Each number is 200 + 30 x the weight over the matrix's rms, rounded and kept within 0 to 999. Layers, rows and columns count from 0.

# v: layer 3 attention value, 256x256, rms 0.148, rows 254-255, columns 0-255
# o: layer 3 attention output (transposed), 256x256, rms 0.132, rows 254-255, columns 0-255
# up: layer 3 MLP up, 1024x256, rms 0.16, rows 0-11, columns 0-255
# down: layer 3 MLP down (transposed), 1024x256, rms 0.154, rows 0-10, columns 0-255
v254,176,177,266,193,154,173,204,200,233,192,186,229,230,251,229,172,149,167,200,174,192,249,160,178,193,243,246,172,236,164,204,211,210,180,176,184,234,170,151,147,164,141,175,216,245,241,234,183,219,207,185,134,216,250,165,223,166,176,176,196,240,185,183,181,190,184,163,186,253,220,239,213,184,190,219,165,185,172,154,174,206,182,144,217,207,214,221,215,212,189,221,211,236,148,193,211,167,151,190,185,273,199,214,208,209,218,171,183,177,200,151,238,136,203,186,150,180,176,160,190,253,219,229,193,171,163,207,209,196,224,202,230,198,217,204,205,185,215,185,195,138,183,173,245,177,220,205,195,232,211,194,225,188,198,146,185,202,208,236,208,184,215,178,187,145,226,171,173,196,155,244,245,202,239,264,252,169,234,180,215,222,121,178,220,252,203,208,216,233,175,232,226,163,173,190,161,130,198,178,211,226,206,209,144,210,152,148,251,206,210,177,197,190,205,200,193,244,179,194,149,181,245,157,233,171,192,192,222,177,152,178,208,160,184,267,211,189,211,165,192,174,182,187,185,189,189,187,204,213,202,172,210,175,208,154,189
o254,174,182,161,151,243,173,183,210,190,218,209,215,213,206,208,230,263,181,199,158,200,233,246,239,212,142,213,177,161,221,220,194,196,185,181,202,199,181,271,204,209,242,224,228,179,205,163,229,184,202,233,184,246,207,222,240,192,134,224,235,208,206,193,238,179,224,238,203,179,170,206,204,204,163,228,206,214,228,221,230,213,139,239,201,180,189,172,178,203,192,192,215,213,228,150,184,207,183,256,226,238,198,201,200,228,239,208,211,223,232,247,157,201,190,203,220,165,195,226,205,175,223,223,245,210,226,172,159,236,135,224,200,255,203,199,184,213,189,219,205,213,233,277,121,265,226,210,178,233,198,225,224,207,163,243,136,211,212,215,207,197,228,206,205,178,198,229,250,190,235,174,170,261,170,173,239,196,184,181,207,218,224,190,154,141,205,203,208,251,164,235,207,226,206,217,172,226,169,156,156,205,223,222,214,173,189,243,220,213,223,204,171,209,198,201,240,246,205,172,198,124,223,214,212,242,166,219,215,198,185,203,180,225,250,170,186,133,245,200,156,219,207,189,209,217,230,164,178,208,143,242,189,195,169,236,222
v255,212,153,155,164,202,190,228,173,194,208,136,183,252,189,191,207,180,191,171,212,177,176,189,163,215,174,214,183,186,234,217,185,276,194,201,230,182,141,188,194,159,212,224,201,199,190,221,199,198,195,226,213,188,173,211,175,192,213,172,208,225,173,195,169,202,215,204,190,197,187,149,203,202,186,225,222,157,177,228,162,236,222,156,185,264,212,201,157,231,157,190,215,163,242,206,198,171,199,216,191,191,171,197,180,213,196,216,216,244,208,206,205,238,218,218,142,196,197,174,176,158,227,237,156,209,236,191,247,184,186,194,194,201,193,191,224,218,179,191,193,242,182,183,212,192,212,208,191,205,212,206,148,231,173,223,211,185,193,205,188,218,210,193,237,219,224,184,171,193,238,207,183,199,147,168,251,202,216,234,232,190,205,199,206,219,209,226,174,204,179,160,233,205,165,188,235,189,154,220,216,181,187,165,221,200,198,228,181,202,159,232,247,191,181,203,204,175,174,180,207,207,224,200,182,194,206,192,174,184,159,195,217,215,247,166,202,206,198,177,178,190,222,181,225,153,185,183,218,186,213,157,155,212,261,217,185
o255,213,183,244,230,182,176,228,161,225,236,219,231,173,230,193,188,240,163,190,241,209,171,222,209,182,221,196,207,198,217,185,198,185,192,183,206,196,253,171,197,175,166,208,160,188,182,204,189,168,179,185,199,169,204,195,191,222,211,231,181,159,239,174,137,186,217,197,176,187,203,226,247,203,215,160,181,207,195,176,207,203,192,211,169,188,158,171,212,162,226,217,168,232,214,183,174,185,196,197,209,219,213,187,219,200,211,187,234,186,211,192,202,148,185,200,212,195,216,216,216,207,143,214,207,235,200,213,149,223,229,214,218,227,207,207,222,226,194,202,198,198,141,203,200,219,187,162,186,223,192,153,219,226,169,151,207,190,201,188,215,141,213,196,157,185,186,192,205,154,203,232,227,194,165,165,147,151,250,210,206,195,237,209,171,224,188,223,162,201,199,189,179,186,177,170,223,236,212,210,187,161,192,235,217,200,153,139,195,165,214,184,215,231,217,244,163,201,221,223,224,227,192,236,229,232,230,211,208,204,204,195,199,221,237,206,224,181,191,185,194,239,168,223,163,214,195,240,164,207,184,215,236,231,156,178,194
up0,289,192,183,193,245,208,192,158,278,215,192,230,161,223,182,195,175,207,151,192,204,193,228,220,212,194,205,194,239,204,152,228,234,143,180,159,151,247,253,156,154,208,202,164,174,174,182,211,175,253,183,191,158,209,179,278,279,172,194,202,259,205,195,168,223,186,165,227,198,125,256,206,257,237,225,219,181,162,201,180,220,196,226,228,240,203,188,201,239,145,216,167,203,157,197,201,168,151,158,218,212,174,218,250,211,145,241,222,180,139,168,191,133,152,191,193,204,184,149,245,237,194,197,151,223,241,222,160,189,221,174,194,171,192,219,233,240,159,255,171,199,227,156,245,191,137,167,218,179,228,224,182,169,140,223,200,238,189,235,222,192,192,183,218,206,225,206,253,193,201,184,224,201,173,185,155,224,217,208,213,203,225,220,197,203,181,220,198,165,147,205,188,207,174,231,201,224,168,243,189,217,167,205,195,248,235,236,196,272,235,182,190,184,180,174,226,172,197,218,228,173,206,162,193,224,181,175,156,208,230,210,190,216,116,209,203,208,241,235,156,277,228,214,236,206,183,185,199,251,210,169,227,222,159,171,206
down0,111,178,236,183,233,209,169,233,172,172,216,176,199,190,181,186,147,198,183,165,204,193,248,200,164,194,235,237,171,230,187,205,201,218,176,187,184,179,181,227,212,245,241,176,208,186,215,167,206,219,169,185,233,189,196,195,144,202,238,194,196,192,238,204,244,130,230,161,235,200,166,167,200,220,199,198,174,253,255,187,220,176,213,199,162,211,219,177,234,187,237,220,242,207,202,171,190,221,216,233,149,232,216,192,213,173,181,177,204,217,125,173,168,213,172,148,248,221,205,214,196,192,264,229,168,167,210,193,169,222,240,228,188,216,227,186,165,169,168,223,191,217,215,218,183,200,226,180,211,183,223,182,209,136,203,251,253,216,228,190,234,226,246,205,214,178,165,167,191,132,188,195,165,192,224,206,131,114,193,186,152,154,169,222,203,256,179,124,207,248,208,214,157,246,156,192,135,245,201,182,189,231,232,205,190,150,156,180,187,165,167,164,170,257,198,191,212,285,212,201,208,154,246,211,178,207,184,209,236,192,142,167,176,198,175,182,220,178,215,201,174,181,195,206,230,246,220,197,224,217,166,156,192,185,195,230
up1,234,220,242,204,217,224,144,177,227,196,245,210,192,194,163,201,243,198,182,200,167,195,205,184,134,268,113,206,151,211,143,160,184,163,160,193,214,195,195,211,201,264,140,210,150,220,223,218,223,203,144,184,196,210,225,207,181,225,176,214,214,253,181,202,182,213,157,206,175,232,220,207,209,206,206,190,220,119,226,174,252,194,189,231,266,178,169,238,211,190,206,169,181,195,208,229,208,178,254,221,192,170,213,151,192,200,149,229,188,198,232,162,204,265,180,218,208,235,208,216,218,213,188,211,216,195,170,214,205,228,213,235,179,183,199,244,206,154,177,216,230,220,203,251,204,213,222,254,170,231,174,192,183,185,129,227,237,236,228,237,225,180,229,247,187,236,193,172,229,165,248,246,210,190,179,230,183,241,235,174,244,208,229,125,266,218,184,231,141,148,202,185,227,198,262,209,199,169,226,183,201,165,215,209,237,186,178,176,144,196,167,162,154,196,199,233,137,181,234,164,167,206,241,156,197,193,244,203,185,153,230,200,200,233,179,193,135,252,236,193,213,180,220,181,220,175,184,202,260,182,148,184,226,199,192,216
down1,169,166,178,220,208,211,211,187,176,240,129,158,238,148,186,212,262,232,194,182,163,198,176,192,236,213,229,201,181,175,159,185,223,156,192,197,204,166,198,171,214,218,208,194,221,195,196,196,148,174,180,250,187,165,231,220,187,226,218,217,218,236,207,188,240,167,194,169,253,171,202,192,173,172,197,171,209,219,187,170,194,229,218,223,189,220,226,186,240,204,163,181,185,234,203,194,220,215,221,217,237,217,183,215,175,184,249,230,219,205,203,203,220,229,191,203,222,207,247,210,183,194,182,253,164,219,191,195,142,232,215,198,198,205,236,242,140,178,215,226,178,220,194,206,207,120,163,140,262,194,225,233,169,212,187,165,215,220,203,237,169,206,187,220,211,202,201,295,266,229,230,218,208,210,211,198,203,229,251,220,176,215,183,268,198,235,226,167,218,225,177,211,205,207,241,243,213,181,221,224,224,231,184,153,183,209,195,246,193,175,231,240,161,188,260,194,222,175,169,211,172,215,186,159,186,186,169,223,173,199,146,250,207,271,219,159,246,194,227,160,233,239,204,216,152,215,176,204,176,197,242,246,194,155,190,189
up2,207,184,189,250,257,193,161,179,212,266,227,215,258,239,250,207,218,201,213,222,208,214,220,221,176,249,248,171,244,196,239,206,246,187,170,152,224,205,201,224,183,272,260,265,216,193,222,209,207,149,180,219,213,167,205,256,237,146,174,189,172,232,204,174,195,212,160,239,165,225,225,255,275,191,192,274,214,214,187,204,169,186,191,254,161,200,258,213,173,174,180,177,155,243,216,202,214,182,268,204,219,186,161,146,226,226,167,179,172,189,186,144,155,214,192,196,256,211,205,188,153,212,198,184,215,202,216,209,220,167,187,254,212,186,206,171,180,168,153,179,204,250,220,197,171,201,172,203,208,194,244,191,215,210,226,288,236,168,199,201,234,204,250,186,184,226,189,240,186,211,196,217,204,196,184,252,193,166,200,205,194,181,156,240,251,159,227,231,220,196,193,164,230,227,200,217,181,247,194,220,216,172,222,159,273,184,144,196,167,172,182,168,198,224,188,161,257,200,210,176,253,161,182,214,177,178,173,184,184,191,216,191,150,185,181,179,227,268,200,203,220,107,186,186,245,248,209,214,206,193,177,186,194,212,253,181
down2,196,218,177,176,184,192,162,183,156,153,165,219,224,223,235,236,188,166,190,213,201,132,207,226,215,223,227,200,200,191,197,208,222,215,227,186,146,159,195,201,190,176,176,233,206,221,203,213,219,169,221,225,247,174,183,211,232,234,168,166,216,170,187,176,162,165,167,240,237,232,200,143,169,198,199,222,217,192,205,202,161,186,177,140,272,225,230,233,192,218,201,166,231,168,222,202,203,202,189,199,206,193,224,240,169,255,154,181,219,148,227,195,233,192,173,147,155,207,157,185,248,208,216,172,224,227,202,157,269,211,226,168,166,184,187,235,215,212,185,214,199,180,177,237,229,157,197,317,177,186,215,206,210,200,154,149,208,225,171,203,128,262,161,240,190,240,247,187,216,203,168,242,168,216,271,236,206,243,224,244,232,180,168,228,176,162,207,210,227,175,237,177,194,192,206,186,190,237,233,195,175,225,183,212,207,234,168,194,203,197,201,230,230,172,219,212,183,190,140,199,182,192,243,205,175,212,196,230,223,186,175,173,217,194,233,200,202,243,221,235,190,216,172,233,149,149,182,232,174,254,179,229,179,136,196,168
up3,241,186,248,211,185,227,180,163,225,237,203,241,188,180,145,188,240,245,198,225,171,229,235,205,126,209,213,167,187,195,108,221,197,152,193,208,174,190,217,235,230,205,190,203,232,166,230,187,263,136,163,157,189,199,211,136,136,173,203,163,239,233,199,204,239,228,189,203,257,251,185,183,203,182,151,162,223,173,213,222,211,162,211,212,209,182,212,206,203,217,201,218,241,225,203,239,152,241,225,173,245,230,229,185,194,222,205,239,189,192,230,153,186,222,188,244,176,224,204,198,205,200,184,220,194,235,155,187,213,232,167,177,220,197,213,211,218,220,198,225,253,205,247,184,171,181,218,199,246,217,144,197,145,228,183,226,223,167,179,172,197,190,223,184,188,255,208,224,228,205,217,198,218,213,213,215,235,215,215,173,177,179,180,176,238,178,180,241,193,222,274,241,187,203,169,192,167,193,196,180,190,152,259,232,185,178,133,150,184,213,252,187,199,182,194,198,150,193,229,215,197,201,195,172,218,215,206,182,218,212,168,221,188,194,245,202,197,258,204,231,188,157,162,182,152,201,214,175,154,135,273,179,209,180,141,156
down3,224,171,238,184,237,232,242,180,191,167,230,217,208,210,178,179,232,197,226,197,166,204,228,214,169,191,228,260,205,197,211,179,172,163,187,175,198,227,225,175,200,204,187,207,131,195,203,274,231,177,206,307,154,159,288,239,204,178,197,216,208,215,225,201,232,187,167,230,187,201,243,184,188,217,248,204,170,189,217,186,214,223,234,243,176,239,175,217,165,280,162,206,179,158,191,204,247,195,222,258,177,202,124,215,199,203,171,155,178,154,208,183,162,213,212,186,184,235,215,228,218,145,226,244,214,224,158,205,181,171,269,178,210,222,220,199,204,171,228,183,140,180,180,226,221,190,135,184,194,211,185,225,219,199,159,168,247,239,163,233,223,152,221,170,204,192,230,185,179,196,201,165,158,182,154,208,191,223,216,173,230,182,209,167,185,201,249,223,177,152,193,197,179,208,213,185,259,159,208,232,179,128,198,224,199,159,224,167,220,157,231,225,205,226,175,200,163,179,207,248,197,216,191,220,218,197,250,220,167,185,190,169,174,182,170,176,215,214,187,165,231,188,225,217,226,191,139,235,250,220,178,220,188,200,217,190
up4,228,184,201,206,230,191,232,197,236,222,153,159,182,139,234,161,246,230,177,206,233,175,205,192,252,232,177,154,202,216,204,188,183,192,247,183,152,209,228,134,175,179,180,166,249,223,222,204,163,206,214,230,237,169,156,199,174,189,180,245,226,179,231,176,156,219,223,175,218,228,221,216,188,230,196,203,195,217,217,194,191,201,237,156,235,172,156,147,178,227,168,194,206,160,188,187,175,162,192,219,245,216,167,206,202,207,196,275,215,220,239,185,161,226,184,214,244,211,227,153,262,200,231,223,187,221,218,202,184,219,147,189,196,185,176,229,167,209,208,145,193,238,190,218,161,200,156,230,214,151,149,191,238,169,249,217,154,216,179,213,183,163,161,197,166,250,197,202,185,178,176,215,169,185,117,244,205,128,228,226,163,146,217,248,216,183,206,178,247,208,201,216,184,224,253,239,174,264,200,260,220,204,212,184,235,215,182,186,221,179,183,229,144,249,206,177,200,189,225,227,230,206,176,209,221,195,216,214,155,201,198,160,213,190,208,188,161,196,191,179,236,222,203,257,192,214,202,223,230,206,237,192,212,166,195,183
down4,250,165,183,146,193,169,169,182,208,205,177,241,215,272,201,190,217,227,189,181,201,189,182,201,179,197,202,198,210,182,181,206,223,256,216,177,212,204,200,182,212,237,198,200,192,189,196,186,161,184,197,190,222,230,180,174,206,210,175,210,198,184,173,241,178,181,218,230,174,166,249,216,230,185,206,164,168,173,198,159,238,206,203,280,218,205,180,209,190,261,170,153,216,191,202,209,207,136,220,164,191,178,165,198,245,194,202,188,189,186,189,234,163,168,228,217,146,199,223,202,199,157,226,205,171,195,230,196,218,189,195,186,215,198,198,217,226,206,176,220,200,225,195,211,186,217,201,177,189,232,194,188,209,192,169,218,181,206,225,185,202,168,190,207,213,197,210,284,193,224,191,183,201,223,256,154,202,219,175,242,211,250,208,200,242,212,191,236,181,195,263,188,210,111,246,203,223,206,142,216,167,196,189,189,141,254,219,161,184,189,202,154,201,187,226,210,250,195,203,210,234,189,237,229,242,192,201,214,197,172,233,197,218,187,133,219,221,220,212,193,156,166,174,204,264,159,205,219,186,219,194,181,255,204,131,221
up5,190,199,166,257,208,208,252,228,214,214,188,221,198,209,150,205,213,192,186,168,211,190,261,213,199,245,207,173,201,220,204,196,236,218,185,148,277,203,216,182,194,248,209,158,272,191,230,184,225,134,168,203,268,213,167,176,209,212,217,229,223,200,222,223,231,208,192,233,193,157,190,218,237,172,199,242,225,177,209,191,226,184,202,229,273,194,216,228,154,216,219,183,209,243,166,197,242,231,186,199,194,198,243,142,193,198,195,193,153,199,267,167,221,158,216,186,167,223,167,180,237,205,187,188,230,166,172,175,217,169,138,175,198,162,201,242,234,185,238,190,196,165,190,212,143,176,166,168,267,250,214,211,190,204,181,247,185,179,210,241,142,206,189,216,174,150,214,197,204,254,215,216,246,213,197,177,216,232,199,181,178,164,203,251,147,207,171,203,180,202,148,157,186,211,156,166,219,291,227,228,225,228,207,202,221,186,203,116,178,202,169,204,208,197,180,182,152,209,213,231,201,155,157,113,207,181,171,129,168,179,225,164,217,215,221,177,194,153,203,167,125,166,139,167,200,254,179,168,184,203,231,190,188,243,171,210
down5,177,176,213,236,242,167,222,218,150,231,202,276,221,172,213,212,209,187,209,186,203,215,173,160,175,233,134,255,230,211,174,232,202,200,248,232,170,194,234,194,157,209,235,161,197,225,167,168,151,225,197,170,206,211,221,244,180,195,137,248,152,161,180,179,215,193,136,196,228,130,183,228,195,167,233,159,241,233,186,206,122,200,219,218,201,187,226,154,163,206,182,190,167,202,233,150,153,246,191,207,213,187,212,213,211,224,211,202,198,219,195,215,265,225,262,230,169,219,143,203,231,227,283,187,193,225,164,197,191,159,187,185,199,196,205,205,223,249,218,197,250,203,207,219,224,215,219,193,202,198,217,159,205,205,183,176,217,148,232,231,213,186,216,196,191,208,217,178,203,170,192,213,173,183,161,167,172,223,207,253,218,277,172,200,228,206,162,202,209,189,199,183,137,247,219,233,203,138,208,161,212,173,216,192,196,156,251,196,172,266,205,193,179,258,244,191,243,180,186,211,143,205,224,168,223,256,205,183,249,154,162,189,211,205,201,176,174,203,176,162,220,234,213,104,190,210,193,220,182,182,179,133,169,216,176,183
up6,219,234,150,162,234,175,205,231,144,211,231,220,241,271,220,195,179,232,143,174,244,189,210,232,170,176,219,215,202,139,233,199,193,239,220,211,188,248,249,188,202,216,198,220,196,205,181,211,200,197,237,202,197,258,174,218,190,170,228,184,194,225,190,182,228,123,161,215,215,154,154,228,172,177,157,189,214,194,173,266,214,207,201,191,193,252,236,171,223,239,190,188,242,219,263,196,195,180,198,222,182,186,254,202,193,241,207,219,242,182,138,186,215,168,193,187,201,226,174,171,130,211,198,197,249,246,232,212,208,180,167,233,170,257,191,156,202,179,214,234,227,222,152,242,199,221,197,239,190,196,151,174,178,182,194,172,147,175,156,175,222,193,183,208,163,160,185,183,139,242,175,204,168,172,183,188,185,125,202,242,210,234,241,163,196,193,200,254,265,190,201,181,220,206,187,179,198,266,236,234,242,201,175,177,203,220,220,192,181,157,224,197,273,221,208,186,169,164,214,224,197,206,243,211,166,212,132,185,232,252,229,184,198,147,218,201,260,205,224,204,271,180,183,194,203,205,139,201,171,213,217,162,233,225,233,250
down6,207,146,241,193,191,193,192,173,219,238,182,228,191,219,206,147,195,189,231,197,197,200,164,153,165,178,220,194,213,211,225,218,176,113,125,202,189,218,169,223,201,236,208,209,229,177,236,198,197,167,153,237,135,183,213,195,158,173,198,177,234,208,198,221,250,176,202,158,205,240,211,185,204,190,232,245,230,180,233,191,227,191,172,201,205,217,232,227,214,235,230,224,209,224,215,196,219,202,213,155,231,180,218,244,185,181,258,169,224,178,174,204,244,192,211,122,190,224,165,212,169,206,193,189,206,192,196,157,232,190,235,224,233,158,184,187,177,254,220,222,191,202,195,210,205,210,167,220,151,219,184,246,180,221,234,205,228,221,181,258,234,231,207,217,217,178,195,192,192,209,209,230,163,185,164,129,217,169,210,208,202,197,212,189,224,233,175,189,215,179,216,204,184,242,208,232,160,164,183,195,193,187,221,199,218,181,225,190,200,200,208,196,266,176,216,174,208,237,172,218,176,148,233,221,191,225,236,184,269,182,183,189,191,178,225,200,206,184,199,158,186,188,219,224,199,134,195,154,198,183,155,201,213,203,198,175
up7,160,209,169,223,164,240,170,235,184,229,176,209,232,212,209,229,167,219,184,224,189,140,208,193,265,234,175,251,164,205,210,225,175,188,216,245,217,250,209,196,213,205,186,214,192,180,167,204,193,231,141,225,155,177,189,237,223,184,206,165,204,176,238,161,195,176,210,234,196,236,171,234,180,214,192,188,236,209,192,122,233,146,228,195,184,208,169,226,222,209,239,174,229,163,184,178,186,195,167,209,142,209,211,221,209,181,215,186,188,213,208,213,187,210,214,233,137,186,177,176,244,156,147,199,174,215,201,184,212,201,214,275,179,191,178,232,231,243,226,184,189,192,200,212,152,265,235,240,195,157,162,187,183,230,186,244,208,191,204,194,155,165,247,242,199,200,174,214,217,161,256,262,204,209,148,206,186,198,202,155,186,217,184,199,181,216,203,187,230,198,236,172,182,188,164,195,240,262,194,235,205,222,193,227,188,224,230,196,148,184,217,173,170,183,235,185,198,176,227,214,170,187,191,139,199,258,143,203,174,175,195,156,186,151,202,179,158,204,208,202,212,181,221,247,232,168,166,219,193,216,280,234,227,188,145,197
down7,228,167,189,232,166,159,197,170,180,164,229,153,219,125,238,180,230,167,171,172,219,222,236,182,191,208,242,214,225,197,242,214,218,235,216,207,227,183,200,176,191,173,205,229,229,217,215,192,236,183,167,188,249,176,200,228,198,185,244,169,183,198,196,206,184,191,253,200,216,171,281,214,257,234,219,230,136,197,158,213,175,141,189,170,197,164,233,152,236,183,218,245,230,207,183,212,198,192,217,182,214,166,183,176,202,258,194,169,170,244,187,227,203,208,166,150,189,190,205,205,173,184,142,189,187,163,208,229,258,187,183,227,173,178,253,192,187,180,272,234,218,256,175,206,172,237,207,192,215,208,196,241,209,221,214,198,164,185,181,207,186,199,217,184,141,208,212,214,207,176,180,189,205,226,246,174,203,209,202,197,192,238,218,181,211,181,219,182,208,210,219,201,179,199,146,205,181,232,234,126,239,165,238,234,282,218,170,240,278,183,195,219,196,230,225,174,240,164,221,229,219,153,179,226,172,216,156,232,213,207,192,215,246,197,157,195,242,207,241,156,245,223,218,167,148,212,148,222,187,178,194,154,171,210,175,201
up8,188,257,231,212,203,200,180,206,164,193,214,207,214,208,205,168,165,163,179,185,225,214,196,231,170,241,197,220,152,225,214,183,175,236,171,241,201,177,200,189,202,194,211,176,230,229,173,241,151,227,185,198,221,262,146,152,185,175,259,242,269,190,217,184,210,213,195,206,202,198,176,226,176,228,178,198,163,205,147,249,204,154,175,194,179,217,211,208,237,202,206,214,266,226,174,146,171,196,168,255,190,217,235,208,181,247,183,238,236,204,230,210,249,234,137,208,222,206,173,186,152,203,218,218,179,158,171,156,213,189,240,196,238,246,209,169,218,187,161,215,169,153,243,170,223,194,143,173,204,255,214,191,156,182,248,191,181,205,199,190,228,219,171,218,175,220,222,221,163,152,162,174,216,209,183,177,204,188,226,172,218,211,196,215,148,261,229,199,205,187,276,212,175,217,188,124,173,215,163,196,191,193,167,173,183,196,267,215,151,212,198,237,208,205,192,167,206,224,188,190,199,209,162,179,221,227,249,216,198,177,222,177,210,199,278,232,177,205,207,208,219,190,152,204,155,167,146,267,148,275,192,207,217,206,242,192
down8,204,187,205,189,225,207,180,204,208,211,253,212,223,169,147,202,206,218,219,195,228,189,208,183,222,223,196,210,223,200,163,217,210,213,212,204,177,162,197,177,191,166,206,222,213,204,183,237,208,237,243,152,251,235,213,205,200,234,242,202,227,169,206,149,205,200,229,270,247,228,170,220,175,134,214,198,173,167,166,239,197,215,197,237,228,209,193,257,242,162,174,259,201,171,189,223,245,167,210,163,204,225,138,165,176,207,218,183,194,199,218,232,234,201,203,200,203,199,155,193,194,234,221,190,197,192,196,163,231,158,176,216,174,228,171,166,199,216,234,212,228,209,200,227,215,231,184,196,196,136,195,212,241,239,149,170,193,192,160,184,217,219,185,179,168,179,169,222,220,207,202,178,215,275,204,255,207,206,199,167,167,207,184,241,217,184,171,229,188,196,191,216,179,238,150,241,204,211,198,157,225,228,215,198,225,225,230,188,215,187,222,234,186,281,147,155,203,186,177,217,210,184,193,195,135,149,235,257,214,184,219,216,189,159,239,226,168,233,199,177,152,254,235,168,198,214,208,213,209,188,180,176,178,179,147,230
up9,197,180,273,221,190,189,182,193,159,214,168,170,244,205,152,255,248,162,235,194,203,150,221,165,154,219,173,200,183,138,209,200,202,191,139,178,240,261,237,190,201,205,272,254,205,246,220,210,172,242,219,206,134,170,192,231,213,210,175,204,219,216,204,185,208,203,226,220,156,215,202,192,210,232,246,213,208,194,218,178,231,177,248,214,100,152,192,183,117,195,209,220,211,221,256,211,236,259,172,223,239,153,202,229,198,176,196,239,206,166,189,169,239,202,199,135,209,163,203,174,205,164,212,224,193,199,196,204,255,204,201,206,189,190,191,212,177,183,223,191,194,234,206,227,200,180,183,200,223,184,128,172,212,170,183,197,217,205,195,179,205,170,252,153,171,203,221,210,170,180,203,200,184,148,231,203,169,220,205,203,177,155,244,172,255,220,207,184,200,209,230,192,224,145,228,207,240,181,162,193,189,197,239,145,226,191,226,167,251,161,130,164,223,196,233,210,200,251,218,188,181,189,191,212,186,195,191,212,240,232,193,172,210,227,240,151,197,250,187,264,217,171,149,138,210,196,165,170,238,220,240,223,194,232,175,197
down9,154,290,208,211,204,165,231,175,178,238,243,198,181,185,195,212,196,199,164,243,124,230,229,224,143,202,159,198,181,209,263,227,160,241,170,223,137,170,173,193,238,203,154,193,179,217,193,256,179,153,209,120,185,210,178,188,226,197,213,206,201,241,176,194,208,187,236,177,221,224,175,176,236,153,107,213,165,177,159,207,185,224,236,189,169,220,206,212,175,202,210,202,233,155,156,140,206,223,216,175,248,208,170,186,196,176,218,254,160,192,221,172,195,214,200,162,162,179,184,186,180,247,165,209,189,198,161,192,213,235,175,176,233,209,217,214,154,233,192,188,199,217,218,196,213,175,285,214,197,161,166,251,213,275,190,209,229,182,205,223,191,171,155,236,181,194,229,187,248,264,153,166,210,151,181,146,183,225,238,200,201,182,188,215,213,200,195,216,232,229,192,245,238,234,197,167,200,237,150,164,208,231,240,138,189,191,154,229,220,214,263,207,174,161,212,223,221,174,216,176,202,235,200,216,200,183,188,185,164,207,200,209,236,194,197,195,187,238,203,251,211,228,225,186,237,246,173,219,192,154,184,253,164,202,188,145
up10,229,219,198,229,184,234,197,142,185,172,186,200,211,201,170,240,183,205,196,216,201,223,198,156,161,159,240,239,171,204,153,192,201,233,182,188,226,217,205,182,189,223,225,217,229,212,243,141,174,131,215,190,250,221,146,230,201,147,236,161,178,195,169,191,173,192,202,172,209,156,258,251,169,172,152,158,228,186,229,234,261,197,239,172,178,261,184,224,134,220,230,165,203,210,227,234,181,224,205,172,178,198,188,221,198,171,248,204,234,201,144,225,210,243,244,182,159,204,217,174,165,239,213,264,191,165,228,204,200,160,220,206,197,210,188,224,197,176,133,280,169,213,190,174,246,233,234,206,192,185,210,226,209,237,220,183,202,208,192,183,204,209,243,252,206,210,188,168,215,191,232,226,201,165,174,200,188,241,169,221,193,198,180,168,186,219,236,211,185,190,253,162,237,137,196,153,196,213,172,232,245,217,259,222,231,222,267,174,194,203,199,235,236,218,199,256,154,176,174,149,192,200,192,181,161,207,181,176,168,198,230,177,224,157,160,208,166,216,156,231,216,207,243,154,189,270,194,201,174,166,178,242,214,192,222,206
down10,184,188,185,244,160,181,238,148,169,195,195,197,187,173,153,204,252,186,169,199,233,164,175,224,192,204,196,217,229,188,143,203,237,179,212,177,208,201,164,309,213,167,222,196,195,229,189,171,204,109,200,212,261,195,185,228,234,174,218,199,147,181,193,207,188,129,159,251,193,179,151,149,193,192,224,178,253,216,188,247,192,197,196,183,160,191,195,213,179,197,197,195,197,224,218,173,154,174,221,223,228,196,199,190,211,152,204,247,223,152,185,237,186,208,202,142,208,242,185,168,202,230,238,222,226,157,219,236,195,225,168,242,259,229,191,185,146,172,156,206,216,219,182,183,150,219,210,184,205,169,199,251,274,206,184,217,213,183,169,175,262,163,204,169,174,193,214,206,190,274,197,191,158,236,255,182,225,181,257,200,171,263,151,225,191,234,162,187,233,182,199,144,232,193,183,185,170,233,164,215,174,175,164,245,180,199,192,200,222,210,142,172,231,182,241,174,194,203,195,226,242,227,204,262,270,182,235,239,231,159,215,214,182,219,236,187,188,230,239,203,221,214,257,182,250,154,168,176,172,194,161,251,217,211,241,228
up11,139,205,202,218,236,223,206,212,170,179,191,216,274,214,211,182,190,193,166,216,128,194,187,205,259,202,204,221,211,239,205,222,270,220,167,232,238,217,174,249,202,222,246,202,132,193,237,192,224,193,207,198,161,125,222,228,196,186,182,262,275,255,208,189,182,245,132,162,232,223,214,164,186,193,157,173,238,212,223,196,241,183,247,150,267,222,194,184,227,214,164,183,229,144,191,216,253,167,190,207,214,197,207,243,171,199,219,254,230,212,219,209,188,179,200,210,173,189,183,188,159,204,221,154,133,225,157,164,212,218,227,210,194,193,211,175,211,202,236,170,142,197,221,219,230,213,204,209,219,234,143,185,195,159,129,210,188,164,261,154,179,188,190,216,191,175,160,171,145,167,227,190,214,234,175,244,207,197,208,222,220,242,167,220,228,159,196,213,214,187,162,234,198,134,289,234,219,194,220,173,150,180,199,150,234,243,179,143,224,193,175,221,181,290,261,227,196,190,182,199,216,220,169,171,192,203,202,225,198,180,194,200,260,215,170,219,200,170,115,196,162,175,177,210,243,204,211,271,192,189,165,220,234,157,200,180